Each number is 128 + 24 x the weight over its row's rms, rounded and kept within 0 to 255. Layers, rows and columns count from 0. Numbers have three digits each. The size before them is the row's rms in percent of the matrix's.

# layer 2 MLP down, 320x1280, rms 0.101, rows 129-216, columns 320-479
101:102145177137175127115145121111076160123097153122117136163132116105110089123124108128133125095086116113154160086130159104142122097092173131153105126159116104143135123111154158135143130133199118132158162109134107136126113129142153147137125126114101140138114147088097166147105136153145137127110134113162107143120113107132116131137186164108127127117152165097165126209125142173126129124104130110139105110123145136158154152156108082138138099133097143118124130104125160165141124130115111
100:138140141155102129116125110141116162122071138147149135135109155114112155109141147136151142140157174145132113148098121126096144147157184077111150173127165092121122082136130083143139147127091088090138158124080124143143128104106066135134170057149152133117107133175157076141163155144152109146126120133111151158136129109113147148093132131145163101150153111123145124125118094172141141127090124139113159150087185145148105141171153148146153144139138131164141139120085130144106161080166137
100:160140116188138123115114180090131162134113162114166139128120165106134137155118129164134154168149152102090126111120154137124151129181112138117118126120119127184148118113127149140095111112124121122127109128099154137142143105113163103174154130093114129120162129110147114142123130150143098138090097120141115133159134124113099123142129152080100145090173124182119116116102100141105133129089142124125124127118177119123114142150097107138117100144182104139111153117125166166104151107161147
100:121107098139103157157190136127138135156097162144115136106128108103075127077125141115157102095161098124122112094100136143110128110154102182078111135156127142084126145139147099108113118130085120122114085155128101109121142138097106120102144157122074139134174079149135184128110153086130127141097087082109167111133157113124149143134113170096130124130142107125137143138139080140154142113137115137125137141139106134164113144166131114118130131121086151151154112124119125163127122082116152
098:111130156139127145129144127128132131124215130111139125153133185109108147082132126155117137083152144110137120113098146117104153093150157126102118131126127129134101126147161142139135120149149128109119160160184140130074131147123126131119140101100095132112131104135137142131125147162131151136119130134073155126116088103137145160122104131134148128179090083146108105110116140137134114144167126119092142120132141110139143136121130163105159159143142173139137127181095138103127145106102195
103:136163169112116087134089113125149153127157104159145138104097141143142119107145121129128110108148136175146136097135098151129145108124163171075129124109109093147162122135122121093137107114152158150094138123124150129113151086122127144125134171106130128150095120171102128121126138158158116103124122183132128130127159120121142165142118104070172112129116168127124165137140116157150128123130163079121130133119080124083170106145157106150128131099104108156067116105136116139174129107092076
100:144117060115118123113154101158119138108143129163095084125123131115129119128153147122136072133125128078111120133119106100149153096109128125124123120135101157141151103141131116151170118139108145204125143161097112156148112141113158127162115098136122159141163112123098110113121119128089123117143089105104081129144144165134120132114107158164113140118160136111103144160129102138128151167126117142137129122127153140090079117108130111099134157119142153146186144116121141105095144131156169
099:142138102149109142137157078176125136087144098080107117121135099164146160137135135106115134141154125140111110139086150101142148123133157084121152106125139162114168115092141121139137127117158122124105136135144104168154133097101109133137139130152101124133134111149153132133107084115118141139138114092119123126121093138124071157101069118136134112101164146120055137138134142095143132090196131110112078140096178109146083079070143136122125140159115136162102086117129093113150146111119144
107:112153134152160117103151199110124148168099154127153127111146084136150156127129089125134114171090108107131152081121117136109101163098138138113115112143103076129101165118158096141117146097131095089097150166060123099131102114097109121123141129173136097130120136111126096140114150149106149126152102158084135111117160119121125116124129094137133185094132172172120150134125124115123144136197132139162142148136128126153135138131128098153172154161162099129170103126113157117115130121133104
101:106148090110130138153112144123129101107096149088106144073160121128127122101150108142144156180155096119136152069097116147109156172117160151144118138124163144139144157111133128153116145122123093115150114110051102092136154158104132137112126152131148056107100134135116149111113161140149182121135113112155123103136138101122065123085128133120108146148112148106072114096168102120141131093125104123089128096113093128104107123172167089109104143127124159116136144133155160130094177127149133
099:122166088123159110129126102147138191114136123153077114141069094171143113124147110124132183150149162137134133136159125113135136117121150123146136083122144175062115065140175138093115158130144102162122122118077126054153154147116141117124151107094154119153103085155111164140125160093105135113130131116106094115092160151190167147119129099088127113101156196156113151135131134144130126164139107181114106122179102131064141098105060169114143098137158091181121129095149166108117118141160102
108:129131154130132129063086106093109128150182122113103141126141148108170119115123093106140107134113142122140121204112137143126115140152127111138107137141106077104115105153126147130145133098112127104119138137165149128182136089108104141113161093124161084121123161169143130103158139146144117153117103170165111124134184141108121108106120099118116146129127121131095093186137130067128096171135109135172131127137140123100112144133086110168157126104143113081154116115139118097138129148143171
098:120108109160136138136130154154113107115122126106164150107119138089179167154146130107163095132135141124120102129114134099179141130126109138144109112077111128092109131120100119147156115120150140157135120131154102114085113137131159121093103148125113162080104102118107116156215145144137096107150102178157101150148123139106158108142146108104119103138142107142104150111144120104106132162129089121138115087136134135129150119128126058123110114144182085157149114116104063101130140086138131
100:155124122141146158204143100108149130151090076135120147147163069101151170105144124140110112138111118167098156125152131140149145099121068133137108108131125135126133137139078134151150174140134149120148139132117125095147090123142119110140143159139098204115101129159153183111171113123107146126117103143130137126100130128109129111166138153084087159183139118167108112106088134078095118132156121123130104150136078139072128073134161072123166105117155162088137151147112133159123110115153088
101:137127145139089116111073143115116135094168101072131154113116149118150139177120114124154133119159137094117109070095112126089165113132104111122120147122128106097125153103094106141120119116193186117122171145155100113146134127158135153141112124092123125119132110109094179149144115126148102118134148145081098147100163122104123120167142115142126109116116110107154130069137146122149125114118148147170091138112126153133103136091112134176106132101068152099093115148091147143162151109132119
097:064101097123117142117161164104112143109083131130137118121079094157175127123113112126134157149152123125105135115162139111100146066098116102133155090132139115092144150105148157103182107173144112086107117163093164116115132129114123129151146140152142103103161157142117077113089105153090142162129085105128125098106129118147135118103102100101118103118129110085105089167137107121119141110077103140092162107111111088129129127101117111092134108114144137135088147144123129144106102087134114
104:141110148140126171134130172140135113130157107136144095114130158138183120101129122129149107123147112105126107145162149132146116123083138118085128103126148131109090150127124102097139102139127124135092137066173144114123098127148153147182132124115115123139112115133128136128139097139158128119102109128100125154136079113111161113146158098144155080119147143142084159130107127108118101136153143089121131127143125132123133130131127174099111153156131127149153160146140120122110132132144105
099:095086109158107113105114128133166092117133152146148164151099136157159109113152099110090134180125070107097135134080149125152128140100136160120130106125096113074115151138106117136185115130153120104146148113166136157105138175114077162159132086121104112131111145124124142096180129107114105118167143168123091136172150137140143142109124144107161172077136141106100134069104156106133068144174136145167116136129172150138117111072126141144128135165126140149143103095145096115169083127097097
098:095135171135113132125124123116113147132114165155115140113142136181103109120155109113144123137148123128120124168150153140157130115166107167159123119150106120164111143158162141149144142104139117135185116113134165106112122111105098135086139175127188124135086143096152126092184165093122177137124140145146129156118167136073155098124082153143130122134139124104136148114106094078139153123136137153140090093151117138088118143122132126099157157117116087148106114141137077142101143127120121
101:141119142160158120157148112141104169123072214129085128125155156112127161142143138149128138144150117098128126088128103130129122130126093096130128105119133125111114135117113138122136150137069128143114130114112121142133131143131129126110147102150157165179117144143159135108178153124126138134165095174138084134174123157144131101138146121110154082154162146104156149143122138129154119136121102136143109142133101089145096154134119151179125126119145117121126120164152116127083130107150137
098:135124160126129118109176110105164161105160108103138095121126135150194121151114178114115180083158135102139088112147149155143088115190135086084136111123151139136139141121135099124169135108171090113147133120104125120119140131142174110106102168165139118131139137134139118129119136132144103107132088131112115125144112111114114107150129129172156109113115133115144103066107153128166125144069126158135128096121155141158119147141143128157120145169148116118153108116176144151121149144088109
101:121119122143109122147146114135204131152112092102122135132132142141162106136107084159134128115121137141141119146152105152109110124151107123122160157087177156128158158103159143136095115087092093142096128130139121132138168103142080151143115123083065104131120178160127142110148128146099148126072103139120144149119172132143138145117115148065112118162137145121092103158138168114154122122118136114123132138138084132091136144145182133146119119087151201090123166175113087140137095134164124
101:146121112125129147138087096139102131113151166165093129151131117099143154106142106087121138137142100097119123132133135154095150125129111111140129124146143110104095118134144101125117111106136097109118138106088109094116158140128100159163164136155138133103153154095091134126107138119160154123126145128124115136157095116138151126122151085134119128127140077129140132115130172145136125113113068104166098139145154172149121090114190096149088125114138124150138129133118139127115149105122140
099:118105106138149111196109175109104145105150155140106124175117122114186088111110134120134135103126123112142148146114143133143107111104096114166128109133121148093122099138132101089158114168093120108082154159146149119105088137132138150141132101139177163127149129123102136151090117122191149131088103132136128171146125112158122145146158108136100099119158121132169152138120114161110109150118174125160141147151150114129140153129156113144182159109108110097131143140116137166118133151202119
097:147108114134172131130157150138126122172087167136168135148144134180148122150143137152185118169120168057114147113097144119188105119131153173150137164144083133146138131142116165119114138085128158103097136092155144108073141164133132137112107136180123111149121147112139151110141115128104085137153089098125120107141062145140127124110141137154147090168147124188114147163115155117157102110117116112122143120096089144082138153148144171130124147131113121118125150141108081121134115133092153
102:105146122131104099126126103203114157158142098069113134154123149075101127141084130122125141110123137113144191106100097127115133101131148103128122143132121154128159134161101142140123107094136116155143110124120112105139128116156129155085093174116148107156109150145129121087141144138161084127174111094089145122164092140120132122102166179152125095115129127101142126129103126093154173131127149130134140135117150137130166144136104092065176159149122122145118128138123160111121134100125085
099:146124092121124080127117133126138150080104153113120136141142058133113138118140116110111095112142165170099086120158137121151094125134153088141138176131126069154132086142120094074119140151165145145128122092159108123155139142143092197153174132153105115105099101099096083112101139082118132112123154109121108159115096112102077136120127126078168062119130130126128136159118137120127112099138124143130162159104089099181146166122137110090161155113082157154151166113074138129094106093166139
100:117161100117104146120155149122115147131160067132126124126126142147079124129116127114165120151127151141107143090151131132123166122111126134122114169130161156101174137121131129147132137156158144114134162096132167146138116145103132145129101111116095069136135068127128096132159105127126147128100109103126126160101130130146122165114067136098114156179141159107163140157095103108099114142157141125092154133120110156126114085140096114127114131167108136140180092130112115129104131116186135
100:157108105164146163145084142132131132113078146117150110106143135053137178114153127141088133134136111149146131098141125141144115179127154135115159159133128151108133114119141147141102100148077155087115111108140123123124111126107152103111142111121127147132117130141136126134149151119122188126149200098129143113129104127137145127116101150141142114134135114138110134140101114118142126168160093153111118146124107163133144146142097130140122164144155088111111106171112159106094161099116122
096:142147147128118113124149111156152129167145073166108143108111095116154139086087121109082175153108113157114145150083131151123150115122180111109132062110106138116129103138154144079092104138136118152084112134138109133130158170113122127127160126091126093121127156135124098148117132137096097139094032134161103094120098138164140114169171127084109112157128156122128142150108136140162141114123130177194133166144144144116114118154123165095127124152164145115128164119142167120117124114098105
099:123138114140161107110078104118107134145171148121091125148157139164130149114144150137128136105142106174140143143093162165153089100132096156118121134103121105104123140107132142111119121125127121122163146152132099133135116179103132116137136114120099093116101122124140132121142108154132111146096223113129090090155173148127113117125061105103147146147123114176126097143117128112166121127117167115105144140122125127125147137104162108063159109128127123144168129124097131138175131117133169
100:101172159110118135150144140110131116114169121144123159124140150103128129137128141116140109126153106167132145161119130118117127136140123105143124095165095138105089117156145148114142159123139151125155159124106132097085150164150128104107138131151123135115099133104121123144113124136129106127111130083135150108111143112088097123189139143141143125130080137121126122104154150134155095135141155131114073118119087144109098112078138132134110093096165162140141135103116165119113150142125115
102:131114094138163153169167112127118101161136148184143096109120178162132139122125115089111134158128098116164150175110119147134131120144150154141147106092157092120130103103137141146152158156126134112128102148124150137112100105115128138141118124137093120117129149170170133108116130136101129106165082129160171157086111116141129120132129146110114120126135106125096082115132142102121150150123107177112098112150128131120153119129136152082097176100142165122110092120130125155105108132140135
099:162102173153094102137152139185125113117111124124088154144121110131143143103125093118132098169122095113075151091136054141103130150123067173140130108136156119115131128128112119132135118148110127145124114124112114099173158119155111137105108114093121123133098144139124129143154066127120132120138115142091127087129089143137136159094134091124118121133137152119094142126103146160102116162118102116136169130128158086153084121167124095139144147102156145091078112092133140182088160125166116
099:120117127138131142132149135119136149145140139100149096127120125182147134129140120111118070174117142099124132131128120141127121121135127106149122093117185108119149151133127160138121101124098118092117088096078081103096119141106128122148152162148159094118119141154117178128103114097139131129100142083142150132124126141130144154116156149117120118187130145122126104122140120114121141136133110136145102145183119139107126112191110138142111149116091144092098171096123147074121093089175137
101:108170115080136121120080134165131111136099103129104132159139129110117153139106124132159154100145141155151131142142119144140145130114104139184137144154148165109152138136145116154125103119129134079087145157134128155130177166137151146115130137130164167159112087122142113127125135107128113106093157159083139062144129100091092151130141097149117116080093116164183122127096112140162143108158153140130165135114152122110124124108158175136175111127112121105184124140185121069104126153093131
102:194142109129164106153117147154108108147135112122089118135115124136140120113155133115090128117170101112116117173144121135126151170102130137137115130100115105127097146113143104111092114134169157128141101130150159125181097114103112188172107101083155131133119122113133137135097089119087102146129140130164111149122147134106084088102127140156121156143127100116151142017118144124129121117126150105119156138144113120137115123119124139137159103082127126098163105160106141152127125124096113
098:125113100108144145132145120095153099110110152136132114095157086150091105137107119151125112118139105116138142125092120107135140138085145107133133146114167104126120127132122117154163142121158111137152130160176127143112105084152151139139100133148166141145154136127126144105099167107113105069117154117102121106112124140122119112108148119099113125141133139170175130110135152162143095141158109101146085146096106128126126120148113109118090112139120111166124109146172096162123121129159116
099:122108137127103139139098109131114126131126194131168163117104135116131117131133155109102142136107162151088148140145138136098141126129100138109144112110156116134137150165114128104128159124111131151171088168133152155099143127122114150124071146143123095116108161091136112168099123103116152127117133136093160124147051130085149081129136099143157152104118128106101129155112097116135128121108098136103139159128151157142129052117126171130119137090089104137161129144161113130138153114123126
102:136148144128097118107138123092131133139080129153126126136108139121108105105155132090143143165118126125164110121084128111104115184091085140166078126164141131127141106132115107109105122083123132116150136106100130104117139061124058123150104145187143130099142126132108137128151164127113135135083096130147156123099080108119135146153121139126125138162123130122137145162114146138095158095128134149138150154158162132114114116136072121128087120107112109169124125132129095059126138105122090
095:155115140130102147091159112115138120127142126173113119096099140105135135101106129107142117092134126157096121124158105112140155105103128110128129131117149149146103113167157120133158127090127157131137137159108137150114136156133112140118119134120159115113131142152130146133135131149122170108084066157125105136108169143111146117121118107139157151133153081150162162187135122107102127120135160128093160081180141130065161106134075154137149136118112117109094127115091117153135121125102108
102:101115144100149106103166108123130147143124103130153133151113089119110168114140122104101085157127120120119083110131121123111101154120146143129121107138139159108131166132139083132126149136148099085118153104202108107087127183134102114129139167114155154127126112125121113153151116165102150148106127070140113120097064151129138128152152126166140145100108104071182143090100153146116108133161094144141162153131158148171140113151097123128133108100132144147084144088161098142125128183106117
101:154132142116176124146114140134135112105113133132096143125106120100115143187111131156127112159156146176101145120117114125091144084139125103123099099193071147121115188120122154130071110149178147124150088108125109118116096113139105166127140179124149114136104151139154130149083101147107168096148146181107133127157163115159119148105090119126131141119078134123103130140125129137121134146162141154122118119117164158120140124153143123159082132114128176165108094124104137167164131182152161
098:118107128112131118136125170092141128128152120129209120153111139125131152155107139172134150134126122088126136122132132096150151116127101100142114167085125126111111102127131067099187112140132134167097087161155113179146126112125090129126145157152158132132135106113109064105168101185131111118148139085124136129125111102095096151162121157112090173134136137129163136117105106138108131129109108119125117088096120102135138139107122119135107139120112099131122129141118122120112093117118100
099:120104111139139113104127105134066127097135130076104142107165098134127104150149114113145116144171138150112143125151136094090137091162103108136131115153129109133130084107140134102104193128094118157145150140071092183079156104108110068117131167102121110155144160114125125119118101096147128153119098158159113105121181111124127133075110163149120122144135127135166094069140114136130134125131116146131120141142099128100109073132131105117117141128092130111091130138135095108122129117123167
099:125160146153174110094127117156101181109169135108096111119151125121142127099130148102114124113096161113171109108090137147145089166116121076123137096118114116123108092131132104131142127128165116092167080072119135146112128145122154120135146148086140109111118115106105129101134129100155084090081162145124111088103136120158130138049113175088104149130134136117107164152154092141153110083122106142152117145087168157130125116050057162123122133168090132161164191129150068140155114089148166
099:182138129106165069118137111102070105142150099124116107146108128170151129084136146163142141115107077132157078085136095109134147157107122129136141102139122123077100156141134131155143098132132154105143089180139133103100125104155130133158140115133110121143136179107143152127120167124138083120148159084106139129187055137113119120164127095168106136097151100174136118084146152101130107152153155135132153108127181124176133155123062126141129080134136137154165114114114131163124083084109117
098:151112149111139151125142173111113176130145086194179146113094207096117116116094116106094132081167137133124126150112108136131130130118131115123109144120114119145119066154121159101125104177101129098123081143155109133171143072135150174108141124101113104176163135097123098107084118154150143139111115139112134153063137095056120085140114151110134168148130124168111147142133130166141173113102148135129146129152094136084144112130167127138159169133168130184150130149109112103134149130120109
099:127190146141122135160124131154096159170130103144083097153122123078118137119143131114148142136135123101144103086122137112138132103146126130158140157128079090129087096110113109141144132109088105110120133117118093152099127136165141123133109102124152133156120137110112152138167130147159133146113105106149126126117146159120150119123152138142105145071096135113109142083133106100110125103103177129144127093114140126157120194116143150129169115170124147115155118087147092122112161130115162
100:095084149123127145124131124091108108125083122128138130116147110148150174149105086131148115096122149066170129171098135125119165120151098148093152097128128118120132172170143077128139120131096101169155149123145131132094128124172107100106127131157115130141113138117161173140165116150132115117101155173101128150145113125118137102133118152083145220145145121111151099125116150123100114146105137126122133136112143138123137136113156128097082112157122152146158103126114120169141156106133148
097:110135135123126149163131104106101094127180118168131120137162182120174147165136141100096103114098145129086159082107091122140126114123137115097165141078130118156055140150130107132124105098086099096067110173124107084087114136140110143123162119189148065153134141122130102120120148153116160073143172145121126131108137127134128166130055112083130148123123181101194117159110114126125151143138112150110145121088156171109177162086170146123123107140126132109071132144078133133105115158115136
100:087121123111075133137124080148151115129125161109146141114132143119156156134145162149116142119150140145130108140149124132124151141128123129156168137087131124098122120150099137124123138113074102156101113132130113126137146118090119141075105131128145121112105095194139138141123114111123133123132073124129137138120149120138152123113088105137105165118112123038139120073112122096146165110107104156126144140124132158169133143094192123163124131117199123154114065118115141154128097122147146
110:113113094114099105107132223124134126114163039141146122116084097113143134133108136132112090124139152166149184102132106139105130139136160117178079134091140130134112145145121088149118129129187146101129141153144132129124121122142113115110142119185101086137097148098137153097112123153148102137167124118111126100115162149130131075154130119090110121151165135091164134128159093110157101132080139112147129128108086110169119125145129104109123161119110143136082100124129090126131157119104098
100:132164132145154094128151193116121148128054109132115087125130125125135129127129130133114157153149146095140149119125097124125153105151136133134109176140133106166146122070137140083098126141139115121155129153097136131162130121142131097124116164156103176118161153085119111080135164142120096134085107112107110128121124100141147123100157106120144125127152134140130133171097115091170111102159149143134110164148159112102117175115143184085141144098095143112160174089135130137128108115171110
099:146089152115177146115163114156134108132102072157091131117152124165130152102111126135143098105152122140144151123143137099120116112114133134082140111094166134122139110132094089125116139088123142117166148129195148127139134110148138106104129149179083145170157119144107121136144110114112149142129114086127156100126058126141162099110140104107130070169100201148126151082139144100125137105159142172165141121197101111137124135109109159113200110125125088130149084095135130112121152050106126
099:110114137157156105139102141080128100106139113147134161155125122106095143133112124109122135150155135078130143189118147143132113124112083123123117167130158149118147109120110115085129090108101169146135121158139087107095153122123192106150126124102122082100143154090141109110144172112141131130118122124120115088152114161102105148162107095145120186102147117127113092123150135087148112137110199157160135165129156136129124115131141121131138176165161119101131111132140122069130120090106161
098:140114095115141144159085149085119156160127115093136137112120122150124103204141119144152115138119101123118109166118113142096092080135115133115111162150135127151161122120139125119114122158131141164083132130138154174152114147097096106106146112175137180143132105092107136136126130144095119148136117123120102140169155103138117108209135145126146139145122084129143127140138121166072136125135128105117102099126170167086130159152172105131103111114088147129146157159164130106160102133140157
101:143184114126167135159126174118096148118121154148108126116120111135148118175152169145147153135106147139093129123145120115122122124113163089127113109115117087141135083164115142136120139110110117132121132165147139138192090147136178126167121151123164097107146111152101131109160095106157148139138107162118138146163092156137131109181104111122122112108115113108094083172123128113124137151139098119128137149148137120154135157145137158116110112122112110139097132104133088148112110179089078
099:125116120146103087170116158104195129134078166138139137118131116123128113137096104111125142161156105110126118093100095116146138092123097101152129151139118103123108174101124119133136124122122107144119122157129140107110127109133124144170171126121152112127165175128116145139058097122143123140168064165104139127139166087142140115141107159063097087156169081110123181128163101107120148137144137080124147116106170158084142112146173136144102084130103152117071152097139171160078154136108162
099:129080153135140157125121132152112103132134088120131116095154116179125099164111094126118159109147164130144121199133130141126158109092137064126154131154146111158112186134142140163134107171157131121140133135127150175176108152154153166131180138121174130126159132150083116146092084111102117091116146159121108131123167122070156146075106155179087144142136109125108143133122107142134119137076173092122155150157109107145148146121113150111160109121088113132131157138125091133114153181148145
096:131185184122123119144128139137135130126157074172118122147136125157130119108140151136141123090109117103127144104128103118114091142127119124101147140105098090120164114096128132075157102100125116145121130150170114138101133111142125105151113143134151167115177140118129065130165144092152165158129147126187114111083172134091140132133109183142085160146111087168109100164127170140150147053115133138116127116118147111158133128158185131075112105121117094117120101083153155138145114161147166
099:117089088125165122154135104113128115111145166146144146119153098121112132128091138126098132113155122129133136170158152124147124137116130120118132148145107114119135161138116155157136127161112152093138122111136166081185177107139131137131095164100155167130159123138165150145132105106124172147144177104130136116173064133096146140100143158141142103182103110165121149140111138106130131164107095111139159117124124165134137111104140129149063151094123088136096091137158141139133140128099099
101:087105116130108120113123145151122110119153106057087134119162150088123117097158149095170130156126091112126146137118089099140121117105090113149127087088127133129140138111083095159155136096135127143145094174084151088141147102155137116136125113105080098121145129124129136125157163106125166161113093067155128105141116142113140125110131120136135096108157112127139137076101145131112112164174143140168102153120079103128122154146075117094110103147110104148114165159128127115088145115129125
101:126126115122103124135104178130136138135102122126161129102155131150086134155149147162132163139156149148137100120141105128120173122160094105129107120157123177116107164090129136092142173116125110151131128115127130146136070141090127127104131133090141090137145123177143111117097116139129143133140162099130169161170130168150140155216184185144117128093142137107132141103120135168126094132144157162091088141101144120134157169088139147125122126121150130117084104092111169137111120122116082
102:138153102088163137135155124117145106127137159135113140098101124127109121152122147150141094150124131094098147090118138079165126091145174142130125139126130132150096160138151083099111127136106141109104103115119096091039154057130155154120125123111141167100117128128157131112131129128135119130151159140088123097096126111143120102108131118142154139174102169152121136118116113089174132191135106124147123145153090123120111162106111144140169115111121126144159096137116113078154113129126110
097:084132131097112146118106117156152124114096124112126168090126127116107082172133161114177148111101131126128141134149173158105105146168151187140115130109101146130148134110117128150103153206129138109123101119149129105143122148113125131082151142179149119131138126151128077129133118127144116123116079132180141134086106111103137117104149108147134147098147137132175107155152125134122139171094089127152110167155176143143152146190140136104155162132124148148180138090120145095119118126088117
098:110124101101092137107137097127153137097139123124118103167163126052113114128109099111129170158141130114119119123099169150110126125116148167147116125161142189154125181150177152154131101144166120104085118161165160095131119115115107122131095138164132164137097126155134134151116131096102130128088094137088159144114102124158094109154145126166082141096123128115109083161147132154084144107135133089143145116115140129126107167170112094129130158123149154129087122135145166122115146143149139
103:092077110139149125122156088144135093126150082141138124101118178159115127086124111098112144109149110090130122120066130160134133173120112147084097111139130143122106133132114151144176134095121122153139136132117127130140135110099096131107117101133085130114141136098092079094154113060140106099121122114123143132123165144164094128103137110089134157129108112118101132097102108153124103102158142126154097120114108096164154100122144139148124103141142132115135133141146122162116124128137151
097:115140125109088130129163162152131156113165147037147130121142120114108124128099142119109145081122138113123148114152126111152085152125160197124123119114112110151123133086151123137091147119138152058170123128139130163180112083111144101107133137165134140108090109115156118117098136133139153144078103166137164097150180129146135111132118125135160171120135136119124116079127138126109123130121125139120139125166091136107143166088129115135105164124119137089131141098105145130120132157165152
101:124111150156115149123126126134146123119155125117135103106127121138113091159098114102171113121096082166119145098144132124142119115142083119128150115102122155120120118102130108118168143115148138127109080147130129145108174145149144138181083102179138131132135096103138122105148104090138147131135104145085200132150060091126129146127163100125118139113116120159138111115151078109112131104150102139128082111135093111138148113156114121161105155132135147155189142135159091106156143088109121
101:112148129077133133113140132126161129149109144158117108145137112128133138126097130152115139157128097160135137170153123142127213124143165097147085107172145136120122134099128129124068107163155139168136166119129143137166087114140118148123142142142133147125133136155158168177142147095164134121149127125141159136155111175105165137124104133163133169123178131102177134110134129117118103114156138099100115114086113130123091153136164117139157129082158115122148160146160083172147118137105155
098:138130137126089095137134099173158119109127080115127124115124128134145108113110108103145123108087163147109127106095127134124092107093124149121122114141125086101103136133124135145113101090148129123117118142103136079137113101126125109140137130118099162141104132061123169102159175088127128161076165092147157109071141124157109105189121112140100095114119165119120108089176122160112078086155100136143100127111098127131135159155082143077186128134140142129132140116123132135141143156155135
101:107096125150132112217136114113158162146105135111141135129097126113108086131097111130119156155100104098099110128120095144108133137131144125169155104139151148144160125146099128112136157158091118151111109117095095158120127199124130152121113135146149089128129134144161076144123158147153149110113055121129134171104217124111084149081196141155141130124107123143161100086121138138147134139140161120107137143137123144110159152126194137153117090092130161108137115125132141103146103120132136
099:115095035118091114142134127124120127139138105103136130122116116121137114143145145114120117124119116137155134118083151113114129142084137138115112156121125108099151156095112143126134097140148143131188099100130075187135092092133099121111123135119139149168139142129145175136118159094138098140130086126125129115145155128112108116166118108140123087102121147171141147143162161144140168155165097125156119105169168138143105097064091132160103122126107177108023108131131119168120127139129154
099:137107091133106116104112089144142119086133168141131166116101105108101109106123106136131091144065098109120119196115157125143140133098154163164096166098123114141112119158126151107101114129092104135122136109136127172148157115111125127139122111153103139150149140081151126158128092152111135116168049138110130151133126127106131109144163119130147156110142155153095089095141133110138139126150124128123142126088113148129111146132074160115124155119148097171117123144165117134111129128137101
101:119098128120109139108114117095113132135126135103165102125129109127103122122144139102138168113121127139146140071138143125127166148175136136105121137091131160117120145113110058097169116113154151148105133163120119121082096159118111137095108117096192158114139178095154117144126130143115093156161148146135116115124160172143090138113124122142136093138133136114177110099148109125136107155165155129084141141112144144078141088147119126160097143096099190133103100176143117156134102130130149
099:118163090120133152118150148118179118137095170109101109109138145112130143089131140134094133138138143102127112125128118148113097141130120129087112120194142154135108132103119118094124130117179133134127156117105108104117137163122128188181120108089149110098136088139136167111145117151094169068108149119115120120143139156152152152123140172130104100106147108115165109195137171090145155146101123124136151150145116177130134118108135100110132109119139162134158086149116157123143131098148114
100:130158108127155103181135132131085112166148094136137134113120145156094150132134137119106111117150130145141087129132117101120167100114106087156119084144193119154136092087158133134127094135159110103113128135107124106141133108108154110104150106173110146083128164131087119145110147144122143139127128096148140146129080137125105189103122128106121106154143153130176161159138149151134130127115119114109127128123114128110131124095184156082108074135147127099095116116064151169103131129157091
098:138115133138132152149100087157136097148190127129158132113143139126138152142139138154167190123162167121124109112129107148168154118128089127161131081101135163145106115136119124134108145167081134142112166147175124065102179153163114091094147094104152105095183137124140117083143155087160093084123157120135126094140172098133114129150121135156118124082123158182102100123118142126141125141160114121135164108116079106127159135152153141165176117105119178102128132082148140145107142166174183
099:115123136129176130120131105133056147114073133170104107163180149118095134113100116107097116174109124181103109118125163152134090123125154163143162177145142100132109127157127112141108128152147127149142117127180148171121107094106123132159128161127152164093113123078114149083082134117112112136104161125154143125145123105120129142091154114123133090144145100126147108105132116109127129087160167137108102153109138108129124104101138135125065143140088140123139118121152144118121132140117121
098:140147076134129136167143139131120134115145101092161145157131119135124139104129117110126121102127141077128126122082143123113159157153152095098081137150131085103155121105139179175123158112113169113112160103128123100092105127162110143137126117195140119125120110140128125105169147090166102130142089109125171112143123146110071126099166141157163127070145124102131162145141102098179115069151128135120144119092144123152152139127108161106087173154124105088115126132114121162110127127149089
099:123135116101156143155099137141140133147098126139124107137135136112120146146139129110111126124115145095152113169120144187155157099128141121136125170137129169090155123096121121125107086128091119123092119101122101139118117117143119109099146098098151135136054104116100150124133121113170150129138127167099109155136173173153162089118172155149156125174102117141127119124144102142137120141166122114101132104127099133128118113151092141082169097138160118108095103144141127102153167135106172
106:120118146130112168137159140104131119159143130174111138152116112122113128084152126146100134142094126144144123116186135083157108088167128196105129136174128141143128130149130128131141147167132112132122113096077148112113129159120137127096163142170124150137151101136128140115121140123116122131132093143123128147167144133128144150139180154112096102098146120149124142103148117157137141145128094117091119107174084161127147169134107136125136123123139096166138135108153140128128143168129109
098:124127124110076102097100097132107145147122123125114125139132136127091126106132118122119110138108124130112137082163098118151188161140146112117124129149084172112132172085126091092079127161111141152186137097167126122148147182114117133108140098111086137141095113083103182132137127144164148122112133112145101145091103113120094111153120158089120157079174117070129144175128122124113101165119137157127146203090147093139163137113166104122122132101105109151127105120155122132096131127141147
100:165158139123116090153136107094109150128118081144124124158118144135113132125141152146078162127092094086088109108130134108124130096174168116112140119139146159100101149111107129145083141135120114196130136108123166123145097156128133134166105126127097108120111145144122101161131152086176091122091166142135162073133129115126179141160120108180096129145139148161134141091134143119091092102129116114121129143177138112108110075133113154103115131125101096137151142097085148150117171117098106
100:120125143113128117092158127090125109135157116106106135140121087160140113144174141104127125090137148150167149137121131132116106143120118086149117121114150125155126121116146155151090180142156108122112090131141135133129141125123130126130067134118114158135105154098165113113138091139137127111149136151154096108124157129099127091156131141145162167148135121083135146082157121128167123105145131097090121123162083098150101173132141112075108124131113106095129135115156097076119150090161155
101:141129132106127127142132146140165120121148085154122129103141120117158128146133128115124124055108127117143135128148105087146082120143141124091135084139118176149136162120160143090136094151153114125140107129099136109140110106107094146157107139179132139126125110115133172094146102149166164093142150125094140131123157122162119119166170133198160113131109122173155143085115165205117149128127134137161133104157153130149160087152133153129093123135151165092058124160126133117130123127129112
097:165136140122166113139126151130188139059102092172165153119121135096126126150155130116143134105117120151147143182141134115111106101107137160127078149122118110116110083154104161144136104127133113138153115108157130131103153114150092124127134102120140100130108131166099109106118126152104137127173189146158173087126119128134156179114130105121142186088148116156144126214138132099136123160148128167131162121144093127124151154117129159131132115166159102142129114144108113100139099111106117